Weights of a small transformer language model.
Size: 15 layers, width 128, vocabulary 8192, 5.68M parameters.
Architecture: LayerNorm before each block, rotary positions, biases, attention and MLP in parallel.
Training: 256M tokens, 7798 steps.
Each number is 500 + 50 x the weight over its row's rms, rounded and kept within 0 to 999. Layers, rows and columns count from 0. Numbers have three digits each. The size before them is the row's rms in percent of the matrix's.

# up: layer 8 MLP up, 448x128, rms 0.141, rows 47-81, columns 0-127
# down: layer 8 MLP down (transposed), 448x128, rms 0.122, rows 47-81, columns 0-127
# gate: layer 8 MLP gate, 448x128, rms 0.136, rows 48-82, columns 0-127
up47 099:481498581566479508546472473514453472546609498496476419507445515499538450434596567510469515466410527469443516504504484446537486474538502482457559574520503488522473326473570548500502546568474496496525442560605519495463469509511549599610558507465501436424568505459589473530523490552441516543442448412515511486433515571537512506480585541523498453463473613470511525456430498456375562520424
down47 098:558497468519504510504501526530517540484544491442482541540517532422393525434502530533448420448490509501510502524433464455552602492497511589463533447511467510558506532600451503522575418468560448519499518457404485398553534506558568539494520530496525507499472559550390505471442395551525381388567438563465536528506546476531452558486377469456519595529503497601543545400533497440579514521518
gate48 104:524536450476425494567580514536418498537421556520445514535541518547538448524489416528471506450497441461403423498479517511481533489477418454550442493429477468547515400457536529562537514488519486521453518479427456506611477567502563610487524430531540464362517382497559482511474608496446478461545506434511482497613435465417520526518547400539495492567538497572557609464533471480513512479462
up48 092:537477541532467479468548385547548546578504486505546510508480497520547447462489424560513581503493522488559563512559471554534476513510433506528412589518381541524492695425547455505497436438479503446582526562461502463502520425434573530418495525408517541507563492425443482412518528453575606478508556482489465533454479513461520562473559588563426453481537478536549524553473484500507459555521
down48 095:532517456467568415569548558520516432480512650479450505554463491478498511444439485491341464508392457458448438494463514528472552483611540466506511484483576494469467459572589474513514558491572512454477440583539564454446500467460471429479523534503456475517560480493554491574464464562529403434566522509495475592646493467447503437533514484515512517478438529454487541562519523524532601469439
gate49 097:537527530519514326583472530474512509550477536555488497439500429497491459529539531570566500526564529401438422569404475379414478519462520504514471530541498540422452500506449497453477492561438489437527502564509451459573484541501510505512515513544412417533505537541503551477518605422523438502543503553575444476415432447456518565545388440505520524535488643512480546479483561524466537466481
up49 101:454411580490543480417565530528448549443448512465573416478382435525515477461527475576511472536518569546556484468502503461552491403442448403475543580510486515507415491456461522502411558481488446472534532558609525458470459535580481541500541535518537495440541498477543499444654407538524541551525517467524441454508426509515472512557514587578549532478420603498426549488550551494491441500509
down49 094:487495472456530522453503451533541573565572492468412449481511541472499550477573503526481426486536489435495513555562541510422462502401440417564524579474507454443573493477523436485447532522604500470504514562579544448539415466501450540548502453486506487583520445478562629426366442506520532527478440623466584565467473452464514468546462514597460496513431520572426502482466571497439560467493
gate50 088:429459596498461484538587511509495496448537546488564564450450444560504473548414521538540541511507510542578409511511569630474565431498497511507531470550401578496539554502439570451432572563501505543481523467517511437444528632474501458464506586476439453483490516465606458506468455523412516480486502522552504511594559495525534501354512480476525520515421454516472572576512492588504416447507
up50 087:505433433548379507521502578439542489508528458469561575563560590455499399506486457499506581475468509451536525515438565491556579491553421440492508521487534602553549534475557453626385414467514509596566499548477462528535543461463499464535513476518494570446458426458486490525499481465483513534427427472450526611573450482447520375478487479462516498505583521417527531484580454522536485491484
down50 091:535559403475436598514420500531404570481578528538591531524461462622514445479543549535513488516508440547474432444531547474446453579477534460472497531513637473517503511526491552546503457538541535497558499530525434480465549446634527493512421546450507593491492474529457475446555459469471578478475600419513467461456508464511428599520562563505430455431449456450488518525476476438451502406489
gate51 109:522483469488536442480538530477497544541455548553488486538488522386491478473542552451534450445474464504524513471538526446520537504567417361428383514425565490492374453453558559487589461517447471521462520511533505442559458647458560488533562444583426480445521462534525508387480564542556511443486533505517611556570488546403467518520550460479494535451506511537456539519400518429538515493508
up51 115:450562524535467505519483531487427471571548437493557520570555476593512580498447460426483551491558525547454468482550492447524436486544427555539503476457502483588464528525538470560507468520474519450491526531552598476527598458508531492486404570439461517542537613406427443425465448473472519540419603552498457431498482593517509493542423507504483361425408481480540433545548525423446546506536
down51 114:492408484446437458604499375492457451508539424482545525503523529486621543547439491436525443455576566476536544527504519536517512478481561495470423488490464528527400512530503501526552467447414483537556497524555453618541505399491588553486516550467445457549541565445544391474489523441461471561498494456539567478533503484515568563597550505552484541453499554562421582461440545469481431421462
gate52 110:537489548606384463501506471521486560479375487500562471526420488605513486521493459448493582436464512471491492562588452490435571491411422548455539429459440474552486455525579597525469535549445526544564536499564512424470561512438579547490512491499471512482516485475608478469500485536553511503527428392551496477472475477400498547523488484515459511507459512614482473578499590451514391533430
up52 108:515444436540496548464517514480597491492531534468491582489547501405564478513439490524487469534594556576449577530496499500489481457603467457432533583608493523519538459485450497446497464456485476492535517652456490547496399493479528475455536514471503473436498595536366397562542486385495491500585577509466539430526500475624410510515492499528498537516566559442560481541459550513502463550532
down52 106:540590601521437440526433494629504416538507513552485495582530521529502554553481482507463468463539625419482545505516441509556465500450415469513412553415458520502576522471574522536537437441582539458459523488517565492443529493506492488415451487436457476504426514476492398466418568442485424466493537437532511495483461487519496496495586502525487568530577539451638510602466503415470503509540
gate53 097:453468507564395451501528459550384508530527481549447527484524440466564446381521469493526464527392491506517413500516467600458491472446492450541446532453452491544514465481476490464531466488472639513493518509573535501458515526465515510524492602450494560524513474526459553437435555510586427580528513465638513510515505526496598560550468462547491480525456484657568572549472477597478503433483
up53 093:469485480483561428532444473414628464516506503494558487502390503525376556536472519555453549466409477487519416504438558500515524556621490524478483452513539456495387421491475474542479521406473439440460491465518514561583497566516481553497535433542483596561538616501540451500505634484473462517509525502451531560586469456518499506455509532411519486496608502552545496465537458462538561501438
down53 097:479448555450421402424524568572472555605485459462499511445511445515463542404382490518518481504431467483539436492507483569553475416522510561419521436478501478560515468626451489455526454488484533502506537427481465485553573584445430515487517548482529489484525506437478518500427530596477524437523493499485503532578536503554528591503414490501528610436583462595595471490614529519495490460449
gate54 098:480499472505541449474436558480517529465469535566441567527463535482524471490559473424515478514532571455470411483480584502501467468413444495492533516503451524480382470425527507475546591483559494452492568550521443488610515491473468528433548430669447508583491408542497513419580421506539397448549457465523520442490478523416497430569521485582521604516436421512485496494524445415444511509503
up54 094:424504453546456469545477483460539511522462466425544506539508439527531495482568464489466512600546511595499520489506438520484446636508482435451544412550520516534552427556528506561416485528555552517465502452570607458513486534497563511406506564424606421455492461453530516447491563422510489601570451567503567503500455497540559513369500463429474470502548456545477492533536523413500494419400
down54 093:520452532515507413485442528506544486529402547499571471599481575416503392450421515515450574438558504523464402547500562567512483535439492553472507418486537539481501537516537466471519443486582447537466497514471479503544497533434404479506593421472511538618526583472503442518414487460484429513507507456473430498445599502487537497452582497473522578621564433508544582478502497518500608441505
gate55 103:557569506513461479551537411434521472476562425499540501512528432529380506483524439521579514488456495485486522587427444465468589524567529469447475501491555487582524476405546458535486446428485559498463562593437517534503465566474508611510554484594476466455441519446503433476528590460514474428555412394557506514506541512437447543465474506496465536460501470528498539483309541493523499475430
up55 091:554470515471512487546424392534553440561553456433459550412480483507445443377486458445479561545507552593611533528486474581461571519552509520457528574519546563458532470476496433460445501497538557528528525533482451576454439478463437525621523538619454543522538570471547553550525484490448559440545416429523523489514524408524519509517428516459518548512461454428406502429473484550528568463494
down55 094:481523463465519470426391553432472560506476543498492454494482540446354459510541426549576428519522506477507498467520508476514464504410579426498511395538482471491476521572519508460536436540537504448476603442508441396531602520425534551485432428488438530502479455560398578626485490578558524494553501536545455524540425600468515499517516471516543533517487491484439417535544520587479486518426
gate56 105:472476498527558489608563550421507503487593495520506438559464443569559479515518554523556455416567491497510470461500528518464482473555493509506430487444474532555450505483494584492485489435556481453506546477551533392525524601499604448529485454554521466526424414478529466430450553507568485533577488530461449543577538459440413507503562378463522540529530431497624564531596446377470495441504
up56 103:471379521530433554494431499521425500470457456553593587493471524521534498467427539473515486551465462605518419495519603487503452531488406418514586548510467510473561452502508447593494430578432556447452436495421554536499509522537502534482473501488446517486561524520558461448509538589445477492487537460568477503516504566514519407619432554514481534500410561511479512451542648501536512593474
down56 103:500545466573470556535403462485503440467447500510501509518534505517456418528483477474467522520437447421550525568499575557468521539477483397438443478507468555489549425641551474524449521517425545508605400540446542499494491501460466433514469510518616472601599423586443452480550469495481434529485606499468543614448551507527485551450487431514504561495426480491473455496494590520473599506511
gate57 106:553539376496476417496464411557476558462494388475529528508475559475429545457468464502574531434562458568495556607563481440405472472458461490511496464482523445625510527557464572510497458492447480518397444494593540438455513523502541536499484511582461553480441566538485519430522470443474559513504472453453536498494413472504526590447411462567478544493440539586483419519406557526518471560502
up57 107:510565442505513563498466506477490468581433470384513453495505472559514484534492471526507538573543518523468566442478441436507517510472489554530460584603521434510523482550534521575492500434524424483519536489471462507472501539502582460520527501462644492476431489476491475407518462476578542385544552435461477463629501453541489434530461516441498563381571463543520385435569412572550449445551
down57 115:416464474504372530461539573561495474482528535518557498502612494466501519540485419529435496468468578411522506527497441573503585481473517435409527473541447504488470435468510582487501465582573520455445573506517523493487500548521530456519535576459516488527547490509418322554507528495461458398497520454559382564568547463443498447573579504426557540589539506470495577504503461513519467463484
gate58 087:499557484512461391439406581476518561457538517531532531524497560569455644460494433452511424498537624533486525437456465627530459480414405461480560508514524485490485554572450527506387525551428514536462531464561534493432550488481469498523552505487479500546508527485541469494586549576507535582573514487431498464484434523459489463553521509444482500492398496518483491501535448457401449634502
up58 087:487468447526586470433489486518512461462477485482569589461554431435412453548472580530458504453522465492494518447446502495487545458601615548536454543464474630528561529596460524444495500476527447455456498500467513511524469566497519537480502530501525515522601502442486400587523450462527485553459479521558480481493450382510410455408594525455509493463557473509617594516487393506505431472414
down58 087:434523504550514541567480594516478500507461493455472540499410561447502430483494483406417539548563480549421537552486547534527548497397504508614486506591547510435412440515527558464511527537518482506457470484588507526526437513485516331550493454442519467559530531601478468553502527523518518455556517483543527471469545528435489544345421530537522540562473538427461464546471510396431488449546
gate59 094:544517567603425376409499511468535499378515446477489516488443424533478539612442513425492514562416525485518399453432556536592488498473548493541512498507505500464523516497538547443425477523490651482462487503474433516452566526500495550460464483506449544390514532498507508504503552534527410550564510568507404414486387516451458555530453520538530471469485584517609480477497489474456536523481
up59 084:514523601470604473546618452513452416407537484478566483525458504436454451544509415607501588471472481453477454541562425446445531567565508507512470449605577436421476439489510451492452522452464543541494464538570386572462564555509485547544541501458531568537449513504543532507495477461541510456425407512469475477431513492492540518446519630510569491471549546519476530464450564443486446497476
down59 085:504593453512498557483461546467529510520481507549500540501522618537505532417435559443294427457441488479563510446482555549535543500512551513526508534529566493531521509537580526574476543484500494469500430548427497544486493492513542497532445520442482502443523412514476467367417478486507472487543490483514553556503501404503534549559580493348514477485588503461563529495561553531424530449393
gate60 100:455483475483445381559523537463559516504498438578568503622545577479594531488563474491555505453543444496416536494443484477507464514467366357474418472557498489579536483452594508529493503509451449520458511490540493475530488561530493481528529438542457509451456529497587540537474634489523483528479478587491455539558485545427473479542498412572522538426465432513475500465472623468489468588480
up60 093:429446502518542561483416523558461521487533549522514532412494464512468543479588492507499566453469559424496444567535554622468526458532516482566485529459519509409436446487479483538558526548443514467569436500401512588557471459516501567466496463499435491465487423574441453515445393517544509487539597464475519524558455462596508529566522579504468460448482528484568442531504461526514695426487
down60 095:397456457481389493438571500474508463492483498486549440432471474512532584530564422557494510472427568422472443570468551591509544502411466483459552510496536452478492435547501503546558484484552442464546492474489464443474496653427537514506562491564462504440535461564533464531558441541557455456501577483485483489549529529459552568538492570522515611527441398546584560480490592430453513420454
gate61 097:398450469587518523470541540481400509560478546537496457534556475519526444524498549468597517452518496527475425624536504537456501479474451501590498463482460442492412409494513573531539520443537507450491502523445452530491548519534543562478563407557463467425638577559585415453400468560549501479522427422506429513545526425480551505548566520497478530559433500462432449500406551470514534479489
up61 122:537540469454564360471467499520605427511421498574483481555370491468525580434458535419564511450455514457503467493429474535386539443568541409455421537411511467554507518495593496601440485543432536559448501514536450498563417576512535500463507498512482498481478424534532590568469525395501490526394524497504533518496488465462491474465543501470433518472519533523540593494472457452565482507487
down61 098:499573490552400455520576555487516488471506487548464559507568551517472530509562471612495402560483438500502519497456570562562536512491519497390509425473505538488531468507481547413545558543461463482439533447482561514488447589516509422551498533473369496549431490549520648477528481486427452451565577512439585429495463443473450436447508482518442571515604474512464454469557407482526505514435
gate62 102:516521469590419433602543498506540557458476467448463457575449493507466496393570456521501469547502506467472520602566418489504548515428368509491460440551409477443477492476427516480509450429425481587497558514536523439455573520442602589508567459566469540457452566488524527489465529502499497564511461540500507491455523472423488524573499424554465552553431535518477481476403540447395558503427
up62 089:546543536512578466475483554490614526486454454525513547493430504445432477464479495413519477446562572460492483418446513520554512463547499483472517571391517470611546519434567481557444481556458423551400540460507585498526437573509423484564489524464555506504513449478444479492428524480498613472449593451577470565502506373428586513487462507492522411468476460572464590520523530504501408501487
down62 099:526563517508520411549502439460537575585602454532518504476416548503526420535570504513593553442545512460457447507529507482456498468497501493605414506528408467513541435415478512492442624523453510445521518533521423450531423580520442487438473537580553483558442482521514536492511561485517499582458512510532492384379414555395463505482530564512485434448463493521524571555538560472495427502486
gate63 098:433483553609477521448472527476491473604448512487531542584524490465516449470485440544530567478438610484458504580459558512480550473540416414436580559448472520557523484592597495529465490476535601405521502491554443460540534554485471543508498502586441491430469434482525435490549475556463501458446458429555508505451587409402591448475452514503463481518493499486413527535540546419534446565559
up63 110:492433433524454489468573546584421451583459584561437562501591579485530504451514511398498542536490541562474585416552446554436469532486452389497445521447515569562482535531512575548568549466450528487485426505465497441435512559463498424490601562475519508440456519577485565480531569512400529533487545586471565403482520450523479503490547502432500514505552429437428512530518500458441528525547
down63 104:485421527543429611535513440518401442537488523570474474477558509577569431483611488587587416478489445523551419373455461477480572459478557421495486576488494526448462474494528522500401574554439501548551424542476450501493432490546560472511476531568487478468484462552500492582500595465481480585470568493486567441513456483565460590512529538463493521483560540382483483467501510487427523471504
gate64 076:439574451468544555616538479447446493436498485496509462560541516543625455474516508475481497485447455546353529568528540416509536493516524445594480380514475526538490464490530485529390534505534515568484495555466512546553503572499480572497514385528507492497505410459481459540385495458523491535546461499523544498462520486426484574531633447574486424491480457585554477545410538483474580507473
up64 072:624444483463576545443472478571476522477588522521501614506625464522517472417514414490475464510442529505470492508446476507657505514501537479502503547471533570454557574503445471519520462572567475453455485476532582491496486480459453499469526433476516454495536502476464482566441525541499498529539641460590464539512522574532460573549516520497616493523432396488504499530527527527404499517367
down64 079:493480550512497461490462514547529461535521462549587532489474482458411575442496453552491413459461573499587455495581547563416473392468545594481528545491464447498440561445507482422550493494519618450515535415565459500538480508511499486528460592526452504604455546498514478507535445520493442511463498449506575404508523541551476377587553595385449520481570551443472439439516489554511513441536
gate65 094:520464485491500413559534530465530452474470553524490547466579519459553460424578503395562442491553488436523419470487605520432479519476437500568544498521504534501479466454602472456509525431549479449520508388507531459558455499431490500541472452545443480468581442445528507486481547579430540486504447519518464470617576516458432473549578364586521577644421474538496515494443459512459520514504
up65 101:542493467447496552649656371480414516501530499510537526471538550566525452461521379490497493524438529461479575500501459427552531494512464605448432471485537565473514496451561424495535513537447460488593506548424524549595445474437460531476504474552449448481656493515511505556557516467563562541495486581511503479438494512494430527515447442457497421440517423480476530500456483464502510505486
down65 095:519464465572497564493487477540490479478438407517512544424450488574621494453580546439506412491483483533537495527539452471510505488475463404487447503535577468513445380504538536490430557536452533539579511493497476539410437442534458467495471470516494571521528474494554592518579552521513580526482423510625495458473490624512515614560505523484494424542447418510540465483493530527350459480557
gate66 094:491545453519456532512497495541347490409522491491591497507410483450498500490485497530539452513506413500492483516528441557405443359509505449485529492501446470456528552513550530516594493422501489375580552494529469527552434495490537638509424398557497560498533461606497518495542420560548586532540518492507527483546484440510437615498437465487458586494473554465549552567524532504458490522499
up66 090:506398514519607493533510448515593424435585530566438452567468485497563514617519480519475557452511516483464488564490392485439491450504492418538457438442441472507504491474500547478504503462461569462506439434473503531426473482576521489534525537463519502581484454500535545507457486472525423505439582532536472579585397557390579527449566455420433548432529466563596588446476448474508508529511
down66 094:540490465480481518638438437461461491443606450522455505491454519460494478554511560493516538464556513514447477500521513455538505470555473456570517494507608540433516570433515518524516533439478550397544637550497387450486543423435474525528487511449433532583491540556531454505508503443521456503452511521416597568494389506487533487403502501539529406539573548483403498493389545519577525465481
gate67 107:453473387574565499540485522379497539607498515559602573576495488478435474457453590465521407468463560547498542592476565570473511489523446563547528579426467469456523539495531474524491451507475531484524460429573485523521558436485476510496553454536512521509614535443514482452549497498493364502466434456465428628533490453412450478554476475568458458471454575458463567497471520520518535479501
up67 102:466459510422492565538512552486473513548397503469370545610522484562539378475568481531510494488433474543483487591563516474523469576546545562554485527470544509448547509445534468446516505491520503577460492476537487453464444442431482567401446460477498416478510638383540459519498545498560527530511465454458399494443565484498502470527494434568464457440362494530473553515466481530517574471557
down67 102:539523554494473629509517464478533590498475587467487490504365486495475428616551525544484485466471521497527527427477619466563455427559519496443586436468474500485472477456538540521483453419427513525477457446502490428399586507475484510429480540573476533562452406568521483420503592530439503474499521494531507468504514464524357545534448460505532560492559539476430452602538532501513479576460
gate68 114:548586386481534478457471512448480505534463553468509465493480450461547541595502518463572530537514507390375386504453526463436467392385456498535457453492541373515483423524498519509486492489559470461480505525557455498512558554491556483501547487573458444449489467509494536495445558462534415483575538469497442481553519414455566455473538593621517629524516466567485470496538515440510505567495
up68 127:457470517495623502619494499569401500438498495483488456542486505487453636447506468633487408473532505480590523577521513512479457522538528498513530589520500471465422458433411470430604548514479464425477525522527480590520444475560573544481467458471515444577507468483407450383483507449515502533511444588447608457484471537520500520500544471510475464514539448468518439518485484566444537407499
down68 119:538551453501493467557473559484453604483560519550518511491527444578528446510527598564435400497435495476493603557550421571577548460506505505442511416503452478564494512468543533428446511521464506402470492511587501528542481491420509465481523424545426589455608396528494428500567466443480425528478522534525483454537456512572486443583414409570507490479466518536499517488445539487439590459561
gate69 104:485575388500520532542474441531444549428446440531589481533509492483502546379481449470523461487500451510424515510545506465491570536457496482503491527531493426629455518503436591513411474502418454457485519559578524414480536506475528534562536471533496481407558472486498447471580526467549538541485485451439505505484365442415534603375577458585484516486562504575447488531470487432536564482495
up69 108:530560477491566452493537452482546601435463446463582500448560490550563520448394462447495484475495524452481546543495505520529521519579543448529551617529440453487493552528475514499504526508469474428525523519523553513406453406540545574436509529517493447527411450478441381496517514462423584455528536351459520471468560468524561539510538479533447513520637419483569474540592495468560525578518
down69 106:497478535626555563484518390547438555568511470477477452378623559521527576497546556573471485516480609549526455517514479542455469589445434517407469522469486480526502477478507435404562514493481481481504510539466466528472453459482512482358497497502582417466491483450462492457531595532483568488429575582438474482492469474427524511489493600482486494567512497485373494545494494519544549562458
gate70 104:444438549474435440594584600492479515515493524503524511479534490468571470393455470541609486540512617435536490477479543525471500483515441543555450414516534456534500435442581564473512437456485466524575614469463478403478468532473578491524514540576433493466451499446544489481515468583557442428485498487436529572625483500460471441443471371518475567509542532511545436484564474510519450474444
up70 105:439425500459587540494482475489462507443502540589539494448498509543545503471540512465515411564565514451616474401488492582486466526557469524541495447488505462512508480483463591392517531471432443432595520521388531449458486581484586472511551575651472472496479566524453437533542442545426445442554532462511515432536456556510448493463519485445423511527521435499639505518517460460479431511473
down70 101:474514504557499523509511465489485476466531487555500461481544451489469433447527488464420500436450502473482509384512502475572543537515441448497488466502531568606535500473512522611441534514538410517567577422529551505433530561524542525563437464571493472483433465490495549573563470527477453467455586519522534509585445485419443414580660476419520507537519493486576558483577355473523397487468
gate71 116:522538461481429529581475517460467550437499483506500442603529465531508516357417532508541594426408524557555565570511503547533558430511541447446493450510538532491516530468533502429486457421473589502474556462539506513486499493487550506447536500581430493423485475425623548491511436536493460426547481464455465516585479490423439495521472488613528571415418536548478459494434390495540512548432
up71 115:497504444590457482416529474550534537445501459474523479550501571524424507499560614523507492472467498410591508539511473493467521491449549460455508594489513520436464546541624441481572459490554560567472494423522442484497479456467438535326510523647418541552472492483511589455536464542486504434544444410469567418438484487524518493498451565440464546462474493532471440475477443445519567504474
down71 115:571418485519513456426512494474518488494575453486383571488582501456442552495508511471496452520425536488501551450542436548471463596476448638500483471404483457458465557492376460462507539570582460489529510496550558523493415551510540491499406399490547475521482454446474439501513505486486574498509619464523472553514484509573615551462522526419549524552502558573400526464478546428501525541557
gate72 100:516574439550490522490477472476497494491508396463494516596469522400526470491476564420539538462439486484430522497630479479500523463563490549492505469430543546521472568479550552534501421374531468558447523499439491449510549582548473546415545436613515394448564487450583504488539522481492554488636491480520528541486420522491575533454460477499439531397454455464444536514451545417558515570503
up72 103:511526466504483573486417512449600472429461539478470500433453462481561566539584450514500530531571490482496448502483473486452566491362473588493514511558470438497448410545639564493525532540511482533492506512526454513385558434500468505434573493530465537587605477455463479501441479603625496457492583506425498471492513540439483538486510558430472499497525406459487464410568473549497537425520
down72 101:470486538462562535547493504463489483528549533415472509476512505604532549583537542649479532380438536552513489512628512506576548489535424468531565471461452405530417489542538484450534489462503498562459483480471544439548491432553492587398535435493521591491573432487435497408474491553539491482460493441488561507391595496480512486462483449407473577521550552486508500456435479474435541546500
gate73 111:552439458464526510562502481494492535506463425573533486525490553496535509519510495560555461423486511559521492498542448449448581399481362444552439433508461391529471452519450519465517415454481463477623523565453478469605560497556528490483570434520538532571462493402511468561404408491484512494630525538494474577548490471470426615520561470497451498538527503454519555545446461472554573521522
up73 111:482500495482563550563559487530476526472542555506455603561540454512458497580468423511523497430461519488461438494475470476553551511497435530524511410436429473484486520425473538453575506474517547469528458567379516517573479530569442443445497511495529482520426424346418567472549453490611496374546595490412521525524509528528471583502539540512526475573615482513584486506493514518459553536574
down73 109:420495491480511464517527565456486473498557577534538553449425484498506460466454576458456440473549478425572485456484455449467423569531570525480578504511547537518539536489552537454583552513571478473461499423447605526541557506548425510451571352487552494505483568458492455513541582457609409467495455585423559460554433453546614495450488496537413503505522432564500503435507539451508499429485
gate74 104:457603372507452527582506540523527543549476472589430522556519543450509503453506497444483456460493480459519476540488539579492615430493437507575515495471497442541397416523503443616482469450493467478485542576465521473469481600452487563531581469550494482539557465558537471481487586554464525586545394536447450573477483547425495535472508444466434506451499484552564471520496512413443527464376
up74 111:468452534551580536486394528455516481545602443404517506534517513459532463544536488458517393483481516478479544553416457423564566447484541512607541361562506534445525496480500571466518434460581593543425548441527467530445480413556486542521482421576500432563349548511491497425530540563470476488518537494525488501563554493549497460554427449516509532516468485471502508524501428555476580463463
down74 103:461517546499513606501488443406473495479514544465505575502447553460483472496578498492664521501524495535452517520621393428523518426493476536492469437549584482468494391419516446474489546554457562501479550490506497584445452445499420532623525445478450398524455538521501557501451527500443497463522455600547492429506561537532478497565487504550510553541464399514451452466576543545473526414518
gate75 091:431478536407534537458606561436575454499608486454477494488402407520417429553406540480571428496473511507524509454511462477494525485540466457413500470411537396515501454523497513655449540478531496470479481430578561511497500485412515487513521520515519492437439463477562477435530479537534485473571451480587545541574494436561442476477486578519455543453536440614533529504544484554478421529486
up75 091:499506505461512515493561548439520555520525521493572378463437389606480557552432606517487473535575535527556544489467446511493477545465553612427563515555501435438413432516478589496471488514493510415531473463558494492423598486515601474427483438537495481501454596469523501503536396502550524399486465510589483444489486490516474552546509502455493495491442501561538448500555418563433414451477
down75 092:533484442650433586567518486523500539484469460468464447426566564511609486486588528485482555584425521545413564465517514460450463518439492469454453540581540553460469484422539497369540528505506481436486480503564539529528498503416465513500487482555483520526548499441448545548459496480516533616461526545518504503530522448443538470537422456551502514440524464466374479566476445560401432556587
gate76 109:536556526433551461539572603517550441434486473545584533547492474473426512541455508488566512476485527423540403591471568473466451418478462535548519492393497475595387593429526497488488425507516456485500499514534543497507546561520528554457511397599450459396464449529540498405598545544495434524519545545415530539489435477461542554503522607485500519526401525506478529464500507502502497583473
up76 106:554479501554506520516440384477488517455408456487517502422536420468567536496532448549549558485460565520526501489450400593506509571554495483477498403498489485503667415555520501447429449492490569525509545518550525449544489474456492521561493570464507579581457578497485466569403439529562520397484498397520468541448603512450499522462524488501492517458508477419585531463550495584567443479499
down76 102:552453466445471448505477469490438500473536520472508480626479338421571507578483585453488459528545555479540537506418451510439601396545518522439431508553455432462552574437514481514497375481512492535527518536537492487577534470509563551509463500549461454513592463435497541555518557543541418510599484469487467501490431578509561473502509520457467444490496426466554578461510582497419516544569
gate77 098:471542464474470589500464486512496556564525452433481487520509542483524523502493533463463622504422552547550518610519581592516498477523485446453566538483441535563490456455589545522412477451474571474451546526504510517486449453538560463474541521544466414470510498446485375485517397578566403511532500425432592510560465489485509577509517480524450589513497496577591445481410459467621505504426
up77 090:512585424525509493414535462502501415516572518424464534520435493542504487467499475619462470524495467479553481500602517524499481454443517469510511459512637460471513448486469501487483425540517548509528503553488450568494498501544440540501464415506558514515444430504481591488583506518521538511488466516369548509385498515529464619583549515612463496472514613517512512576475463463446523327535
down77 094:509413564493478579470468523520462555526457490425486486446480465461494521540476541500710522517607466531465484464515535455456489549569412595479486506507445490493563462437502510496536540492503501476430558464535383456495504461573517482439535530598467458447436509500496552522482586527469516568543487544493568502470426504521576507412457533434502491500453487514454464436500369544652483462506
gate78 111:437540516498412376497488556477458454538477518508505461589533501548467524547500486455539526417516466490433441524580490502481502503402396416424466432539503528527466443533482559421504492537472457496415618491450532424605525603610521530491527587458441435472594515561550510538445558547519441485511521526552486541493537475425507470551565587544475527452531447489499484518450513419446433555458
up78 119:380493492521442564421469592451495512540554505496466628562599478487472533533472599518508538485526506454520528511487493508553507514468490480504489529495520567513481485407634495443562502523606477467585478418531488530578463497489579404480481433503426437456521491475431437482522508436481517541553495529523473505514532477373477414483479549465518580454421578435450507412479498532527629543489
down78 110:525448412396546536506512517506532481585559516439474601489462471504475518519468467542336473434528551514629558514590506560443511456569505549516472494445509533528458484539498467475530485416485445588492527486512612473498464510545541389506463472448474531543542512449444452486464514423490529398552446488469526479508484514465522493472532525383557575522550489525517571421440544636467449492546
gate79 101:412512461551534516536553547453524421543524509523529525575498520394548427525471520524506546420515505442412491536454510460470566495556489441523432435352496475572524525493513493557401472450514519489481499474529500449511504577449570499529476456510527498434478465393565512584508498475550509537574517525455459554456426430354469484507546436524447579428555595603491577521484542482436525442447
up79 088:491585484457462487553439511516444414483473601430535462482554485476528528457456480523446491528479574430437574566618457579535538424500461453515445477462535542480593484509503547452530456547514551549504567497567513417425529452504466490584508478523442545460461485541540449551519527563530513507428483441510523571479486477484594557483476440575459509416483530405438498564416556476362508394446
down79 096:592481510496549505449477468445450649546453550506502488403476486487461525483479498535523428562521558605580576490463579519504504483500567536464471442521524524485441509547519564464534466483383544526503456407532446505417507431563546502472468643493473462493464522530445547478497518454442578558477373477463596482509440443522536505562475576512504509530523488438415481427471397552535484489569
gate80 105:495502362563473385482512451457470504506574586497569491560447471508460490496420561535529523504528543499458533542509509481439560450460472523432474489403500441492489509464573528520473530499546514435538617537462420464518506519483534542517551468648419502424442460436505539467480498612565484455578563463489507545427455521464504595492461492437427581413522548518480396448493519494568526503436
up80 109:557599362555530404439512409437474461524419492501566503470533549521495440494472580509480489496563512534542534497558478522520408536411463555400540477512513447458568480443597443560452508475452506516501468563511415505429585540492480523460475516513440548484553434554539582468434498572437526482463531364499536476530460584469532560449533481484474553497559459596497545511490471514465484562410
down80 107:513624577507563444516522460474470434448399446439486487410464415486456565629526561443440532502508491537461501465562462435478464473574583441495566536567541492530437551495611502434509512463549477526521484480478521509418525495474458565567531471434439616429589454504483639499471513550451513508503535557402450493445541469502554519499541488507550516508496539484431466498470500523434485561427
gate81 099:503522563572428434569511561541489573569452483465432469516472502577471400485437564450505527367463456497520529466461503515509518528508433464483471475483501530570484455499484528571458494502476571519447570449543574380499568536477478557448537457465453472446546511518516569531530512518541493532526459472541528523474562447367504647581570418496471552468480489574494560545478615435470423540435
up81 097:480496486549591486451464473549514452524435586505468480596523512431426486567460434545541460544503532411552459507505435519458615398551546572551471478429478439561420522442572394511534479549494509553550521508468406488525500576508600525470505566487538502597487499478472466420520500500454523452453472483478395527467534366466460468464451603410501530505474524477407499459529541565521471513497
down81 105:476497498479503460451448547380468472452461468505483515483528508540555596483458505536589508501512485410502549488546584522566501496465466446542386483468546511539554490500553471492491453544451576513580470438473477489450460446592505552465366524467416454606405390516497488548556520499475538527486496611572586432458391575457504563481535496587464469543562439530520466518432534568503499522531
gate82 101:448539434448534486565439466494465572570539478478512521603477452540509527416536538455505611543464511486464424517450541541465465533485397479539556535447463476544376556488490589555477519457526497524479583464405429537455554576586566539520543498534509495417494435452481483433421489493513403471643465425409574549574477516462508425500492492481498527542497493586497543510438452501541506524467